Each number is 500 + 40 x the weight over its row's rms, rounded and kept within 0 to 999. Layers, rows and columns count from 0. Numbers have three digits each. The size before them is the row's rms in percent of the matrix's.

# layer 8 attention output, 384x384, rms 0.0911, rows 363-383, columns 256-319
105:488482463502521447481493538516529569486517473545446484480431542494456482483503418520501536491509521469466534489442561563464491479463556573523449546498505556440512521531487518436482447437513454
100:554481486460462554500481419468551539560468471496514462495493491400495596460541410521473429503517481515518524547486508489530485525506439451561535497483440589521561436505560467514462539554443475
089:523464429587455525454448436448514609580516479515468454538466428502454540458496484483475591521582467504497421521511504548507540477458461533532460493546431508524491511478480466530464475451506452
097:477457595562467473526522520462494484486478461462588473525517547442496578426531516483495525481440561515489445549485536488418512487539515546589501463460509507572542507492546515447556503512581519
098:436530567445483504521486500462505521519512482499453533463522539557417558509533507496553441401488517456420511523502537502502512518523504532526467518480478496508489495506493481469432485435584516
110:503561504413538479554461507532516499537579519482451540546535500535523540469467501569462553474535473488485550444500527463523498468492446479511488576494492464488517473561526535508457462446541464
099:456514460490425507529389439445485511522444447463510516480496503472499538512442533462485508486366484538473529518504488594504465488458547422513536525486581495525482517421499547512527525550527540
090:537582580471496410501518563524546518440526506533488528515475453496472523490539572523471448523495434475508563461557501490420479504490570509461485473461526511475499555603536487490540530497465560
110:522520490489540478579530505460448479482502458418508565507465468462551495502527548477445452480522476461477580450476445519465574504546538505576547574437535540522536463461503515525549539524522510
093:477483426547494515492439522495460433523460460491447482496513489452532506577466522482457491507506509600578441460542516578471507471559564459476526493498529532479458483542498479488601559503497541
110:455501482481501477480496546477443487536529557475540482509507513472434557512439433478493495553546497522494494477536515478483521490528463453495522476524487501531485543498492500498515456489474494
100:508551528406545450527556480499538569570449494542501495541463477566522433491484659520479412428514533479485549498521485468510503490477520534508515575478500503541504502505541500441547522475599501
095:454545479540565504529510513497492506530430428488467415562569402467451499501570561547439507555506485501522474460468498497512486575524498511562505557503505536478472565533553481497479604483429505
100:511500487526473453534521475452465494481407500417540515582551478492473520529564456569450412531478453467530560447519457498495529500468494485496522484502494460580501518431521515477430491572530530
106:489427432491466465466491404462557508532444385561479423488489456548546530453529509382577512492503542508513517529502503505528569527509475512525436504554496459498505500432562536488502494484454530
089:440503534471538439478487450488515485528467428512553482504503566458513479500428509570491465403518523479497487462538497501577470437485563529528478517497526426485474470494467506449444540444527533
101:543436420484514517560503498536478458474459494473451482502482467447509474483541478506596520589506476596511542502530505488497525546489484542544490595479518514530514504522531469499464465491468475
114:462462462506568485499426420548496501452513522515514533544520491453502463606538528451554506482536513584491506446480497564530404485424539498421524454467513453516497503500493508478446455494511493
093:410540545598556557523563493480535499502531498576502547512541549511546423575566484432595539448464538511558415459560514411573610490462511515541463547460525468408512472480477513480601451472540535
100:419521549428569449498425500486492526436519492460589524488525511469576521512546394488497417575467495464439535522533476556524483491509567557449559438542595517485479537502508422472534524534474610
116:544550459590490550456508473390513492523441485473505499519554413400473513523480486522542439476476482477554420549463439475502568520512449553494475471430498458521589496536564518496527405533490467